python train.py --activation="gelu" --init_std_qkv=0.0227 --lr_head=0.00559 --warmup_steps=200 --decay_shape="linear" --final_lr_fraction=0.0 --batch_tokens=131072 --dataset="wikipedia_en"
Each number is 128 + 24 x the weight over its row's rms, rounded and kept within 0 to 255. Layers, rows and columns count from 0. The size above them is the row's rms in percent of the matrix's.

# layer 3 attention value, 896x896, rms 0.0252, rows 770-829, columns 392-447
size [105 100  99  99 101 101 100 104 103 104  97 102 105 103  95 104 102 101 104 104 100 107  99 103 102 103 104  99 102 104 101 103 101 100 104 106 105 103 102 105  99 101 100 104 100 102 100 104 100 100 102 102 100 102  97 103 100 102  99 101]
[[150 105 129  93 107 136 118 171 131 162 149 144 107 124 117 133  96 166 138 178 148 177 126 106 155 142 105 123 111 137 124 136 146  95 120 118 165 114 123 138 118  91  99 120 124 148 139 115 115 108 145 119 163 120 100 117]
 [ 83 117 129 128 159 149  59 144  92 151 113 160 173 120 148 161 136 131 110 153 131  76 121  96 103 124 160 120 156 132 146 121  96 128 143 153 155 128 158 103  95 164 166  97 144 133 154 144 100 140 129 157 148  59 176 149]
 [145 101 133 117 123  93 117 125 191 203 175 167 123 151 138 122  97 103  84 102 137 142 125 125  75 115 112 124 168  92 114 115 108 123 121 128 121 110 132 128 132 120  93 125 122 155 103 149 122 168 107 160 114 166 162 108]
 [141 154 155 105 117 136 164 112  98 126 115  99 138 155 128 115 161 125 174 137 137 124 141  99 112 125 182 119  87 141 109 146 113 186 102  91 161 109 138 125 110  83 142  98 138 113 134  84 149 142 146 100 175 114  84 145]
 [105 144 117 142 129 154 124 110  97 142 124 134 130 174 145 140  69 115 117 154 143  98 157 143 102  91 115 115 142 121 157 129 160  76 143 141  84 130 116 138 147 144 141 116 144 157 118 125 178 154 127 116  96 139  78 118]
 [162 145 123  68 147 152 126 130 114 135 148  98 134 109 146 144 139 176 120 157 141 164 154 107  95 141 110 115 121 118 106 114 152 172  87 125 143 124  92 115 163 116 107 153 131 146 177 115 152 114 146 121 119 159 163 117]
 [118 123  99 118 136 123 124 125 176 104 122 124 112  57 148 117 138 141 125  88 134 131 127 145 145  85 148 144 123 107 106 181 132 107 141 137 123 104 109 129  76  82 128 178 134 127  85 106 148 176 148 173 115 140 157 150]
 [118 100 157 102 142 173 106 112 119 144 113 156 142 121 135 130 174 123 153 176 156 108 105 182 138 143 160 135 117  87  91 172 114 120  93  91  89 155 141 152 106 129 123 162 152 137 152 140 121 117 108 112 132 100 125 125]
 [125 126 148 154 134 113 152 104 123 135 112 144 124 142 112 151  93 128 102 119 126 135 132 160 130 109 107 143 140 119 126 136  85 111 184 148 160 138  99 125 104 105 142 155 156 110 137 150 117 140 115 115 155  96 137  92]
 [132 159 126 112 117 129 111  98  96 139 155 140 127 150 123 149  94 114 123 103 102 107  79 118 137  96 114 140 141 129 122 133 117 126 154 104 147  96 113 134 162 147 143 104 115 136 143 135 115 133 115 111 158 122 166 111]
 [ 94 114 109 141 148 114 163 154 105 146 127  91  80 112 163  69 123 125 133 167 139 102  84  88 133 147 110 161 146 114 154 124 152  86 124  90 160 109  97 132  95 132 157 180 120  90  90 125 125  84 121 169 115 159 137 110]
 [188 159  92 152 136 114 120 104 112 119 114 124 117 130 154 179 116 164 128  81 158 148 135 113 134 143 118 127 142 100 131 101 128 129  77 116 142 153 129 149  99 145 162 183 135 143 164 142 128 139 113 146 165 133 106 144]
 [113  70 131 113 110 143  96  94 111 136 125 144 106 133 163 125 164 116 114 124 120 125 109 135 137 118 114 142 152 123 161 149 152 114 138 111 110 129  74  83 113  98 121 121 151 109 147 161 100 115  79 126 129 159 137 132]
 [ 95 128 115 132 112  81 124 104 111 117 140 124 126 118 123 110 155 142 112 146 100 140 151 115 142 129  83 138 160 128 124 120 198  95 108  78 115  88 134 163 143 145 118 120 158 130 144 173 178 164 116 177 107 122 191 109]
 [121 159 104 112 127 130 146 146 123 155  87 101 161 125 102 163 118 157 119 179 108  95 131  92  77 113 195 137 133 165  68 140 128 120  92  97 149 146 165  98 151 125  76 125 129 124 160 167 166  71 108 155 154 160  98 122]
 [112 140 143 114 125 126 121 133 150 112 130 149 132 134 148 112 128 131 146 118 141 120 152 142 121 109 129 114 127 140 147 124 157  86 142 159 143 137  72 155 103 127 120 156 142 160 102 149 111 119 112 127 139 136 128 122]
 [142 108  70 124 141 136 126 106 145 138 149 154 169 157  98 122 121 105 156 179 141 173 117 107 146 162 137 132 103  59 129 123 116 161  80 119 150 140 144 122 122 147 122 161 120 145 113 106 133 120 130 166  95 127 129  96]
 [157 145 114  95 107 151 126 109 122 129 168 107 126 144  79 157  94 138  84 123  93 124 137 125 136 103 128  96 119 115 129 153 118 128 112 145 166  85 106  72 130 131 108 109  92 103 145 106 117  90 112  98 144 161 168 148]
 [ 91  95 132 131 100 157 103 124 176 132 132 125 140  86 136 182  98 140 118 122 139 119  97 121 154 119 156 132 116 153 157 108 182  79 112 137 111 122 156 113 132 187 132 132 125 120 129 148 141 142  64  97  89 100  99 115]
 [ 84 116 157 103 152 133 141 119 127  92 176 153 112 135 119 133 150 130 121  95 143 147 121 106 112 146 144 111 120 111  98 132  84 118  79 139 157 119 132 169  95 112 156 102 192 136 127 157 152 153 111 116 131  96 140  85]
 [122 184 120 126 131 123 138 105 151 134 122  94 130 126 191 125 127 174 152 116 132 128 129 108  83 140 151 144 129 147 100 132 156 168 148 169 132 154 116 132 121 174 118 124 129 147 124 191 130 131 146 117 135 114 132 140]
 [162 135 156  93  71 135 136  94 129 111 156 136 115 134 121 147 118 141 109 129 142 126 139  66 115 135 146 137 113 111  96 135  94 103 119 118  95 101 120 133 149 128  92 122 160 142 145 153 125 147 137  76 158 161  92 141]
 [131 138 174 134  91 121 148 123 145 139 123 130 122 104 163 143  78 110 174 139 130 100 145 142 129 108 125 125 108 111 112 123  98 150 129 173 151 117 105 149  99 124 108 103 155 121 134 152 127 135 112 166 157 166 126 112]
 [129 157 136 124 127 128 152 144 109 103 129 109 126 147 158 198 122 105 124  93  73 129  49  96 130 169 160 105 136 164  99 143 112 114 112 119  87 113 131 105 145  87 156  97 102 106 109 155 112 154 142 135 134 193 144 136]
 [113 144 159 158 171 160 138  93 139 105 136 120  95 140 135 123 143 117 142 126 143 118 143 116 168  84 131 123 132  78 153 169 120  77 155  90 127 141 143 136 140 142 149  58 134 129 135 117 163 142 141 118 127 114 151 127]
 [162 166 130 167 167 120  93 157 147 140 120 127 150 103 114 136 115 161 153 110  99  97 140 119 101  92 124  93 125  82 122 155 115 121 118 140 167 100 139 131 119 153  97 109 144 110 111 161 127 108 168 117 117 142 154 104]
 [142 111 115 144 131 148 145 145 158 137  99 120 114 102 128 147 114 114 103 140 151 115 100 118 125 136 125 164 174 118  84 103 124 151 122 106 143 130  73 132 132 148 118 165 137 132 125  99 113 122 106 171 131 171 122 113]
 [117  96 121 134  99 120 104 125  71 155 116 103 124 166 141 135 116 123 113 112  96 102 113 196 119 190 123 104 135 100 154 116 113 145 132 136 105 115 144 163 145 125 131 126 152 112 141 122  94 116 184 156 145 139 149 196]
 [153 101 122 122 120 134  94 112 165 107 127 122 104 139 133 119 130  90 135 151 132 121 150 120 167 137 119 137 101 129 168 113 128 119 141 128 135 147  94 100 115 128 155 108 186 103 123 115 148 131 123  97 142 121 106  87]
 [125  85  96 136  35 132 155 117 201 130 107 162 136 109 129 145 121 181 125 132 109 137 104 123 135 142 140 126 139 144 140 124 149 133  99 120 113 100 141 135 160 161 110  94 101 139 126  74 154 100 104 122 138 103 100  78]
 [137 102 115 135 174 103 153 129 125 131 118 106 143 151 120 126 160 132 127 124 121  94 154 140  76 112  73 161 145 116 122 124  95 114 136 166 127 168 155  95 176 130 132 174 160 127 102  94 135 119 160 139 121 139  97 123]
 [117  91 134 114  89 126 126 151 124 150 137 153 124 124 160 169 121 151 143  91 138 121 139 123 125  86 133 129 107 126 123 173 146 147 144  93 165 155 144 127 140 118 122  92 130 140 107 172 155 116 152 159 140  93 115 165]
 [155 141 136 166 145 113 121 157 128 119 140 128 132 110 103 104  92 177 125 118 149 117 105 121 143 135 134 132 148 135  97 151 114 139 124 172  79  99  91 125 171 141 119 108 174 128 170 127 184 107 146 140 127 113 101 139]
 [124 176 134 124 113 120 144 186 157 103 120 147 123 133 140 163 110 114 128 128 123 167 134 146 111 147 135 125 107 154 141 114  69 173 136 128 155 140 150 207  99 157 149 110 139 158 139 151 120 156 101  92 112 105 112 107]
 [131 124 102 140 127  96 104  94 140 132 127 129 129 124 134 121 116 117 182 182  75 122 118 124 138 143 109 130 149 168 124 141  98 157 134 153 115 149 148 138 193 117 176  82 160 174 131 161 135 127 133 160 172 158 155 188]
 [139 110 148 150 127 143 109 133 132  83 139 159 102 145 162 114 143 120 143 182 146 179 122  95 145 118 110 155 123 145 132 118  98 169 157  97 167 165 144 176 102 126 191 124 119 116 128 122 101 145 118 153 147 114 105 140]
 [165 165 142 142 122 129  77 135 160 165 119  98 116 144 125 106 135 125  97  74 123 124  98 163 120 114 119 160 103 107 105 111 133 149  85 144 132 137  75 102 114 122 111 122 125  46 130  78 112 141  90 123 158 150 110 142]
 [158 156 136  95 160 109 129  71 150 146 154  78 100  46 135 154 102 131 134  76 159 145 155 127 113 124  94 159 144 117 103 161 143  84 109 148 150 143 165 130 118 154 128 128 117 129 141 168 118  96 118 107 136 135 117  95]
 [105 142 148 171 123 118  89  96 103 133  96 120 148  91 157  99  88 156  70 127 160 108 124 116 143 123 146 135 118 124 135 132 135 185 142  61 129 134 129 176 130 108 127 158  96 117 132  82 160 122  67 137 145 105 130  69]
 [138 123 154 119 133 119  92 123 116  97 133  91 141  87  96 121 110  86 175 132 137 164 107 110 128 144 128  88 123  88 160 159 147 121 130 142 102 112 131 131 173 107 129 173 128 110 132  99 126  96 131  92 148 109 149 122]
 [ 88  94  80 103 113 145 112 142 114 150  98 138 138 161 170  94 137  97 114 205 106 156 177 188 146 162 108 138 142 104 137  99 117 130 117 133 159 127 126 130 124 189 114 113 105 138 151 109 141 171 177 125  96 140 115 153]
 [133 139 109 142 112 133 129 135 134 124 123 136 166 158 121 142 137 109 119  97 119  99 103 111 111 139 136 176  92 109 175 114 107 141 109 140 116 101 124 116 108 145 104 191 136 104 112 133 110 122 127  98 118 128 127 168]
 [105 129 161 140  78 123 113 149  82 125 155 118 142 105 136 110 114 136 142 135 137 150 151 156 120 121 126 151 149 127 118 179 114  98 193 121 107 113 118 139 103 161 151 167 103 115 139 120  93  82 145 119 155 132  85  60]
 [132 129 137 117 147  93 132 129 149  90 162 129 123 153 147 109 162 101 134 104 159 118 143  91 113 140 100 131 152 122 142 134 121 132 155 119 120 122 114 135  92 150 108 111 117 129 133 119 129 110  83 130  92 128 106 139]
 [109 157 112 103 117 146 130 111 187 127  96 129 100 162 132 134 147 137  90  90 105 141 126  93  93 153 129 115 113 116 155 146 131 141 142  54  76 120 130 134 129 131  98 119 143 140 107  87 163 153  88 153  94 102 158 144]
 [ 97  88 123 131 136 143 123 142 117 129 167 158 140 122 137 132 117 135 149 112 107 147 139 128 121 135 166 160 105 128 124 115 176 126 162 153 121 169 136 127 176  83 154 132 113 114 150 105 159 192 109 129 123 152 127 112]
 [140 168 171 117 180 127 123 129 143  79 111 130 106 156 108 136 138 145 121 153 107 148 110 113  99  90 105 104 153 147  99 136 151 139 155 136 108 127 122 125 108 132 130 106 133 115 150  89 113 128 120 148 156  85 120  80]
 [128 152 111 112 143 100 137 124 127  96 132 100 109 149 115 119 180 108 157 126 121 163 112 115 104 142 100 137  97 104 158 148 112 164 141 100 129 131 156 143 114 168  97 141 128 149 135 120 117 146 104 113 120 160 169 131]
 [150 107 132 107  88 116 114 121 153 141 118 135 130 121  99 147 106 129  99  89 136 117 156 110  82 146 109 122  96  86 156 110 128 102 135 138 130 122 119  96 108 146 127 155 123 149 104 108 116 131 126 130 134 116 113 108]
 [ 89 112  75 142  87 131 116 145 129 111 168 120 146 127 134 130 151 155 153 163  97 159  96 121 152 122 161 130 100 141 121 146  99  94 120 132 131 110 141 144 111  66 101 102 123 108 137  86 118 144  98 140 136 130 131 134]
 [121 121 115  39  92 105 117 117 152 143 140 104  86 104 151 134  86 140  86 110 132 137 117 135 110  44 123 116 135 116 137 117 123 210 136 125 121 129 117 129 114 161  71 123 157 177 102 137 147 133 122 122 113  92 119 138]
 [ 91 114  97  96 120 131  95 120 140 108 149 108 113 118 107 100 137 172 143  95 179 116 133 161 125 112 102 128  98  78 156 165  98 103 179 170 109 121 149 110 133 118 110 117 131 131 143 117  89 148 129 112 152 106 138 153]
 [122  92 150 148 104 133 141 136 139 113 131 196  98 134 124 112 110  52 136  91 142 116 126 138 117 124 125 136 147 150 101 123  80 164 130 122  98 132 110 134 147 175 110  76 125 104  82  88 163 159 126 156 151  98 115 127]
 [151 130 123 131 157 123 121  90 158 118 126 149  78 149 101 146 136 134  99 140 149 187 150 111 138 126 117 143 124 119  88 110 171  93 133 143 128 183 134  99 105 125  89 100 134 139 169 120 115 105  92 147 146 118  81 103]
 [129 130 105 128  63 117 110 135 142 142 117 139 137 122 109 168 125 150 101 101 154 131 130  89 159 118 127 117 159 124 128 154 135 119 142 108 135 144 163 164 149 174 125 111 137 127 143 134 160 140 131 104 118 143 125 150]
 [160 182 168 144 129 154 121 146 157 124 153 129 120 137 107 124  96 120 168 190 158 143 133 136  85 167 146 120 188 100 155 160 174 145 117 175 141  78 159  86 148 154 163 127  92 135 115 101 149 132 115 113 136 146 108 150]
 [124 147  98 134 123 131 124 160  82 160 116  94  95  98 167  94 172 115  93 107 150 120 140 150 167 110  99 138 128 170 104 144 166  92 120 141 135 119 115  98 114 146 172 107 125  98 141 123 125 129 146 133 129  93 131 145]
 [143 138 124 127 137 128 153 117  95 133 147 132 119 122 101 133 121 142 161  92 122 174 148 141 131 131 107  84 107 133 134 147 136 104 130 132 121 126 125 153  93 122 124 105 133 101 140 104 123 105 104 165  97 122 125 141]
 [165 166 118 134  95 118 145 141  98  90 155 138 119 138 132 123 118 151 127 124 119 144  95 112 154 144 136 138 151 146 128 131  83 132 165 128 120 141 121 135 105 109 124 112 161 100 154 168 124 160 107 138 123 144 127 147]
 [155 131 113 151 105 133 134 140  84 129 109 126 152 126 105 147 129  96 131 145 106  86  94 144 149 107 153 123 151 109  93  98 154 154 183  90 151 141 118 119 104 108 142 131 113 142 134 140 106 124 148 147  86  88 144 179]]
# layer 3 attention output (transposed), 896x896, rms 0.0992, rows 770-829, columns 392-447
size [106 105 105 105 108 104 105 108 107 108  99 105 106 101  98 109 104 104 104 107 105 110 104 108 102 101 105 100 102 105 101 105 103 103 106 111 109 107 108 110  99 103 103 103 104 107 106 104 103 104 103 108 102 107 101 105 102 107 103 108]
[[114 157 125 171 129 115  91 116 184 132  82 117 172 164 152 122  95 133 138 122 161 131 145 178  91 122 128 143 157  93 148 142  97 117 108 138 122 163 150 108 124 131 123 116 120  94  90 106 199 122 124 137 127 128 114 164]
 [106 164 151 108 128 149 175 146 159 127 156 122 126 128 122 138 114 150 132  94 100 165 147 123 116 130 107 131 109  95 129 129 126 122 130 116 116 120 122 144 110 107 105 183 125  96 133 119 123 121 125 150  79 145  99 115]
 [127 132 121 145 161 184 156  99  83 124 130 115 122  92 134 141 116 155 119 143 152 107 157 168 122 115 137 120 103 183 148 103 122 126 130 113 153 125 154 147 105 129 158 104  90  91 113 128 162 126 109  75 102 137  66 128]
 [111 130 138 106 153 151  92 129 192 157 104  74 147 120 122 128  92 116 108 120 143 148 134 141 156 162  64 121 121 109 117 105 130 118 147 117  89 168 104 129 142 151 146 113 126 150 141  89 140 137 167  78  68 132 105 152]
 [177 122 130 155 129 147 149 178 168 145 145 107 124 150 112 144 142 139 143 132 117 135 123 135 105 140 145 122 127 125  91 149 111 139 144 108 113 129 155 134 170 169 161 198 177 124 115 162 111 123 140 170 154 101 152 136]
 [132 140  96 160 128 100  82 131  93 111 117 129 121 103  87 149 143  55 121 137 130 136 146 154 115 116 160 139 102  87 150  91  94  78 144 112 100 123 151  88 127 116 133 124 134 138  92 152 125 173  98 104 162 128 125 126]
 [139 118 157  92 115 123  91  99 110 126 135 146 140 141 129 136 128 102 110 126 106  97 151 131  96 131  89  82 149 101 116 126 124 143 123 158 161 169 175 165 157 133 142 114 124 171 160 157 115 128 151 123 157 118 126 137]
 [108 151 139 131 120 101 109 117 138  85 157  91  87 131 128 162 128 128 101 135  98 140 135 109 134 146 132 125 119 123 120 101 113 114 132 170  99 110  98  97  88 114 115 116 137 104 166 126 142 116 151 180 164 104 110 107]
 [104 147  92 108  91 149 105  79  83 172  82 150 151 124 130 144 124 161 141 113 129 120 130 147  92  90 151  90 111 121 119  95 144 106 126 118  70 142 185 132 149 136 144 128 111 175 130  98 118 107 118 175  85 135  78 133]
 [142 138 111 141 114 127 120 133 154 156  98 121 161  64 108 116 111  85 140 134 139 137 183 171  83 122 137 134 125 107 113 113 154 159 109 135 144 156 108 110 137  85  89  97 148 117 115 116 157 169 118 116 109 124 138 133]
 [178 109 109 136 121 155 121  82 130 100 122 163 145 148 132 141 131 140 140 126 122 144 140 144 109  97 185  73 124 119 127 109 115 150 138 131  92 165 135 139 118 135 136 124 109 149 152  91 125 102 117 134 110 118 136 146]
 [114 116 113 126 102 168 119 133 184  95 125 146 156 151 121 103 125 105 120 128  82 145 106 125  86  93 138 115 112 131  90 117 118 116 147 125 118 139 147  95 129  91 146  85 117 125 121 181  95 137 103 131  93 102 157 129]
 [ 83 154 110 134 111  88 140 137 139 134  68  97 147 139 113 130 149 144 154 121 139 153 126 119 122 133 132 109 179 143  81 120 117 122  90 157 169 115 179 134 132 121 139 115 134 133  87  99 136 106 137 140 151  90 154 125]
 [151 128 146 127 138 139  90 170 162 118 147 121 133 158 150 162 125  98 116 142 168 128 156 153 114 136 163 138 107 145 144 121  76 167 135 173 142 159 146 117 105  90 120 119 130 134 117 120  72 100 170  93 127  87  64 127]
 [113  91 139 175 136 136 141 138 156  99 157 142  76 131 138  48 151  96 143 116 159 153 136 117 139 116  94 139 137 113 128 142 147 119 169 142 122 140  96 154 105 130 147 123 104 141 125 128 107 164 161  97 155  76 166 155]
 [123 137 124 121  83 105 129 156 132 141 127 116 107  97 140 117 117 128 109 169 137 149 152  94 129 126 123 149 142 121 113 170  95 144 119  97 127 121 148  92 149 116 142 162 121 123 162 142 149 118 158 129 128 106  95 175]
 [ 93 154 141 171 132 125 169 121 105 102 105 124 169  97 168 176 175 128 105  81 108 156 152 180 134 122 105 128 167 172 172 139 102 107 130 166 106 140 147 127 103 109 130 116 152 147 150 109 132 127 139 144 133 140 130 153]
 [ 86 124 152 134 145 135 108 116 116 124 141 172 150 140 203 130 109 126 160 154 144 126 108 176  81 119 144 171 139  81 130 109 169 150 143  83 152 141 128 153 161 139 170 156 121 157 157 142 175 135 166 128 157 130 110 131]
 [146 135 147 134 115  82 176 145 100 148 179  97 133 174 119 175 133 121 140 158 123 130 103 160 126 153 120 130 136 171 132 156 106 147 164 125 127 151  67 139 141 135 128  95 161 111 116 150 142 104 175 144  90 101 128 101]
 [112 161 109 120 117 113 110 125 141 138 121 106 118 109 132 106 117 149 141 137 152 105 157 140 161 146 167 128 139 128 131 149 133  93 113 103  87 159 136  90  91 110 131 133 145 124  87  70  99 143 127 158 120 119 122 159]
 [131  64 137 166 109 132 136 113 135 100 121 152 153 116  90 122  81 156 116 126 116 150 150 132 169 105 124 124 121 118 118  97 144  74 109 102 126  86  98 109 150  98 130 132  96 106 131 111  96 139 118  90  82  90 148 137]
 [122  99 101 124 132 120  69 169 107 106  98 122 139 133 135 130 149 122 121 155 105 172 123 186 120 126  66 110 144 166 101 137 113 148 152  96 142 139 142 136 130 130 139  94  71 108  97 136 116 106 128 160 137 147 135 192]
 [117 115 102 144 139 155 133 126 105 119 112 100 131 158 117 164 157 159  84  99 100 140 121  72 130 101 132 127 134 141 183 124 121 106 140 111 117 128  90  93 127 153 142 144 121 121 124 140 129 106 101  90 115 153 127 112]
 [118 117 115 114 112 144  97 131 131 151 130 124 136 119 134 105 101 127 152 131 126 116 149 134 139 148  90 150  79 112 137 143 160 129 152 136 125 146 136 175  97 157 130 145 176 125 109 101 167 154 131 153 129 135 111  96]
 [116 109  65 131 127 136 127 146 124 117 134 166 177 156 128 142  99 120  90 122 112 130 130 118 141 141 130 151  88 159  68 125 180 114 128 193 123 114 139  94 121 117 182 138 156 125 133 137 123 142 129 181 141 126 116 151]
 [ 99 117 139 101 109 145 163 108 103 110 158 160 103 108 179 110 120  92 105 134  92 127 115 163 126 126 130  81 110 165 123 123 158 150 117 158 110 151 135  97 214 122 121 106 118 125 112 126  84 148 132 154 138 124 104 146]
 [ 95 137 155 124 147 122 105 134 125 144 143 175 151 108 136 132 155 167 150 123 113 149  99 104  91 140 159 102 140 116 102 129 142 163 115 127 146 124 143 114 138 165 125 112 134 124 166 120 140 145 101 113 132 135 137 128]
 [122 157 150 137 175 128 147 131 143 100 128 144 148  97 146 127 145 145 138 169 141 128 117  77 156 105 151 146  99 143 128 103 161  90  56 133 133  99 113 122 136 118 110 151 119 119 143 128 156 155 108 105 123 122 151 103]
 [109 108 125 156 127 122 115 112 138 164  85 142 123 163 171 119 126 122 129 134 177 145 129 121 110 126 122 152 121  68 100 152 141 138 118 135 115 127 130 157  81 130 111 166 136 137 116 159 134 105 125 158 138  92 121 167]
 [141 194 146 170 152 132  75  77  39 127 144 107 116 167 110 133 133  97 141 129 166 175  99 119 151 151 102 111 135 165 136 120 150 121 146 131 101 146 108 135 106 111 137 125 128 120 122 128  90 146 173 188 118 154 118 125]
 [119 171 142 148 127 154 128 184 134 144 113 206  88 154 109  87 101  95 138 107 123 147  79 154 147 165 168 118 142 138 131 127 128 183 118 103 102 104 149 147  84 137 132  77 126 152 115 175 110 142  99 126 191 116 160 119]
 [171 148 107  98 158 123 123 128 128  76 156  83 132 141 120 107 125 138 129 142 106 128 106 170 132 149 126 125 154 107 107  70 124 125 136 106 107 109 106 167 123 170 129 155 152 113 136 114  98 112 132 111 102 160 122 158]
 [ 89 148 107 164 109 149 148 118 125 128 157 152 129 120 152 117 141 152 109 143 141 135 145  95 105 129 162 183  92  94 134 129  93 118 143 115 137 159 102 151 149 130 147 213  73  88  94 121 104 124 166 163 150 104 131 127]
 [104 110 112 126 122 109 126  92 130 153 112 155 145  99 128 101 102 110 132 117 171 117 104 122 124 136 103 124 124 161 134  98  96 108 127 101 131 126 181 122 124 102 150 143 101 146 137 174 133 124 188 116 143 126 147 110]
 [102 142  84 112 100 148 154 147 148 116 130  85 164 114 147 114 151 121 109 146 118 130 103 111 138 130 113  94 147 132 147 118 148  98 154 105 157 122 145 153 109  96 106  93 122 108 134 113  84 180 103 116  83 108  65 111]
 [122 120 115  91 112 106 112 116 128 161 128 118 122 119 165 130 121 129  70  87 141 161 122 117  87 112 149 109 131 122 132 149 141 112 104 140 108 133 123 112 143  66  83 159 133  87 153 126 135 120 133  86 117 119 109 119]
 [119 102  92 116 100 123 136 158 164 101 120 151 145 136 140 174 101 117 116 149 124 174 149 129 179 125 141 100 142 129 163 179 176 105 160 139 149 167 148 152 125 179 105 146 107 205 184 142  93 152 139 115  99 144 139 133]
 [111 121 163  94  60 128  86 154  95 122 122 136 107 158 111 114 128 101 112 141  94 159 151 171 137 157 137 118 158 118 127 107 118 162 157  56 118 159  98 109  89 128 122 139 148 143 134 124 113 169 136 129 113 135 142 161]
 [147 105 124 144 122 121 144 159 156 110 105 154 111 161 147 124 152 153 150 152  86 175 108 111 135 126  82 109 151 114 121 118 131 130 108 147 161 153 150 112  71 124 149 117  85 121 141 167  96  87 193 139 126 131 126 174]
 [109 125 138 128 157 160 132 127 131 137 158 129 131 124 144 145 164 132 102 123 126 158  89 140  88 122 184  99 151 177  85 158 139  97 121 122 115 126  78 159 114 124 102 115 163 148 100 130 152 136  91 174 125 146 150 140]
 [111 124 157 139 128 129  78 148 143  96 166 102  95 108 133 116 122 153 158  79 139 109 101 103  87 142 118 170 120 123 139  95 136 134 166 111  89 112 154  98 179 116  94 117 186 140 117 118 154  98 105 144 183  92 114  54]
 [143 119 102 129 114 138 133 154 135 180 110 126 141 149 131 128 147 137 134 144 156 133 138 136 145  96 133  91 161 107 115 106 102 117 132 125 162 125 100 156 191 107 136  96 108 149 108 139 154  90 124 127 129  71 134 120]
 [121 134 106  96 171 146 175  85 122 157 103 156 112 111 120 142 137 125 141  87  70 124  99 119 146 114 144 122 109 146 143 105 159 173  67  90 167 165 154 130 147 149 100 113 121  97 105 105 115 151 107 101 149 152  81 130]
 [138 173 154  92  94 147 112 103 120 160 134 111 127 104 141 141 104 153 114 142  64 144 143 114 137 129 103 118 139 125 168 114 125 146 112  97 161 132 137 121 169 110 141 126 118 114 151 177 147 170 181 122 126 122 141 135]
 [178 111 153 136 158  84 134 113 115 111 171 151 132 127  94  90 108 131 138 124 124 138  86 117 163  90 135 129 134 152  96 152 112 128 122 146 155 138 133  89 131 119 143 109 167 114 137 159 115 185 108  99 111 147  76 120]
 [124 138 106 121 156 142 116 102 189 120 109 151 156 135 156 179 165 127 120 135 155 128 103 128 198 122  62 125 141 102 159 128 124 100 134 103 152 105 165 127 131 122 140  90 126 136 134 147 116 118 111 157  79 122 138 108]
 [100 119 112 111 104 128 162 100 113 144 126 122 127 113  98 133 144  95 119 141 135 104 120 142 135 188 149 101 160 127 133 129 129 112 132 149 148 116 147 129 119 114 101 188 161  90  93 179 141 113 166  98 131 150 147 123]
 [132  81 171 128 119 102 127 125 115 144 142 121 133 144 107 108  88 119 146 101 146 164 160 133 117 110 149 139 135 154 132 114 109 106 134 113 133 100 129  93 136 114 131 121  80 120 130 113 119 103 127  96 129  96  66 135]
 [144 163 113 147 156  92 127 132 124 117 123 155 152 135 111 102 125 125 164 140 115 160 152 152 133 131 155 142 133 127  95 176 117 162 158  84 128 165 144 166 115 115 150 132 121 143 122 159 134 156 201 147 104 133 149 130]
 [162 120 129 126 182 158 119 117 125 188 149 139 107 155 174 107  86 149 105 107 161 105 132 133 121 127  79 114 135  98  98 111 118 153 128 103 112 109  89  84 160 166 156 140 114 145 146 162 145  96 115 118 135 118 111 125]
 [107 130 115 103 175 138 129 122 127  50 155 143 149 126 118  98 116 162  89 157 181 142 118  73 125 155 153 101  88 115 140 148 172 109 123 146 176 135 124  98 133 139 137 162 117 121 151 118 174 142 156 137 117 169 136 174]
 [150 166 124 125 126 121 130  87 164  92 160 112 172 146 127 117 119 109 102 123 138 113 102 147 125 165 138 129 143 149 126 130 135 131  86  78 126 167 127 123 142 140 158 131 127 106 109 111 165 191 122 131 129 156 115 108]
 [159 156 100  92 132 123 108 135  85  90 142 109 148 116 147 174 184 178  78 159  91  91 156 105  66 124 144 142 169 108 145 121 128 126 123 124 166 131 118  93 116 121 150 114 105 144 148 129 116  81 136  94 108  77 120 126]
 [140 161 149 124 155  87 124 174 108 129 149 115 120 117  83 135  77 126 109 129 111  68 165 149 145 114 131  96 137 120 116 144 123 188  88 155 121 100 116 104 162 119 109 152  95 140 140 116 152 115 157 131 149  94 189  99]
 [162 113 201  92 139 124 158 100 161  88 160 134 129 132  95  81 142 145 121 162 146  94 124 110 106 139 107  88 102 140 140 172 136 165  99 162 174 123 147  92  97 140 153 158  96 114 178 142 133 146  86 124 136  96 160 107]
 [133  92 111 110  90 116 125 128  73 122 134 175 128 165 185 132 163 143 145 103  91 117 138 160 149  89 124 108 148 157 155 101 154 132 171 108 101 165 152 155  98  69 132 111 158 149  86 113  98 158 136 126 106  96 154 101]
 [113 154 175 114 126 112 130 105 145  90 133 131 169 128  92 144 105 120 163 115 144 133 106 122  98 112 182 117 159  88 104 140 116 125  83 138 111 105 155 100 105 108 119 132 108 108 161 139 135 120 166 116 118 168 106 117]
 [ 81  88 159 112 136 169 155 128 125 119  98 190 121 116 130 124 104 108  91 143 108 140 115 143 137 106 123 151 153 125 106 126 117 152 151 120  89 125 114 134 124  87 151 113 122 109 116 123 161 119 141 129 134 151 101  83]
 [113  91 113 178 155 107  94  59 168 134 142 121 131 155 146  97 121 140 128 150  86 103 122 130 119 152  77 122 125 106 151  93 116 125 139 139 139 122 114 136 142 124 125 162  59 114 105  94 149 151 102 112 114 109 145 147]
 [121 132 124 133 142 166 145 139 158 150 151 135 140 149 165  96 132 154 124 134 143 145 107 106 109 128 105 139 107 165 177 113 112 105  96 178 116 140 107  88 125 115 123  95  96 120  95  96 147 152 143 137 107 127  94 141]]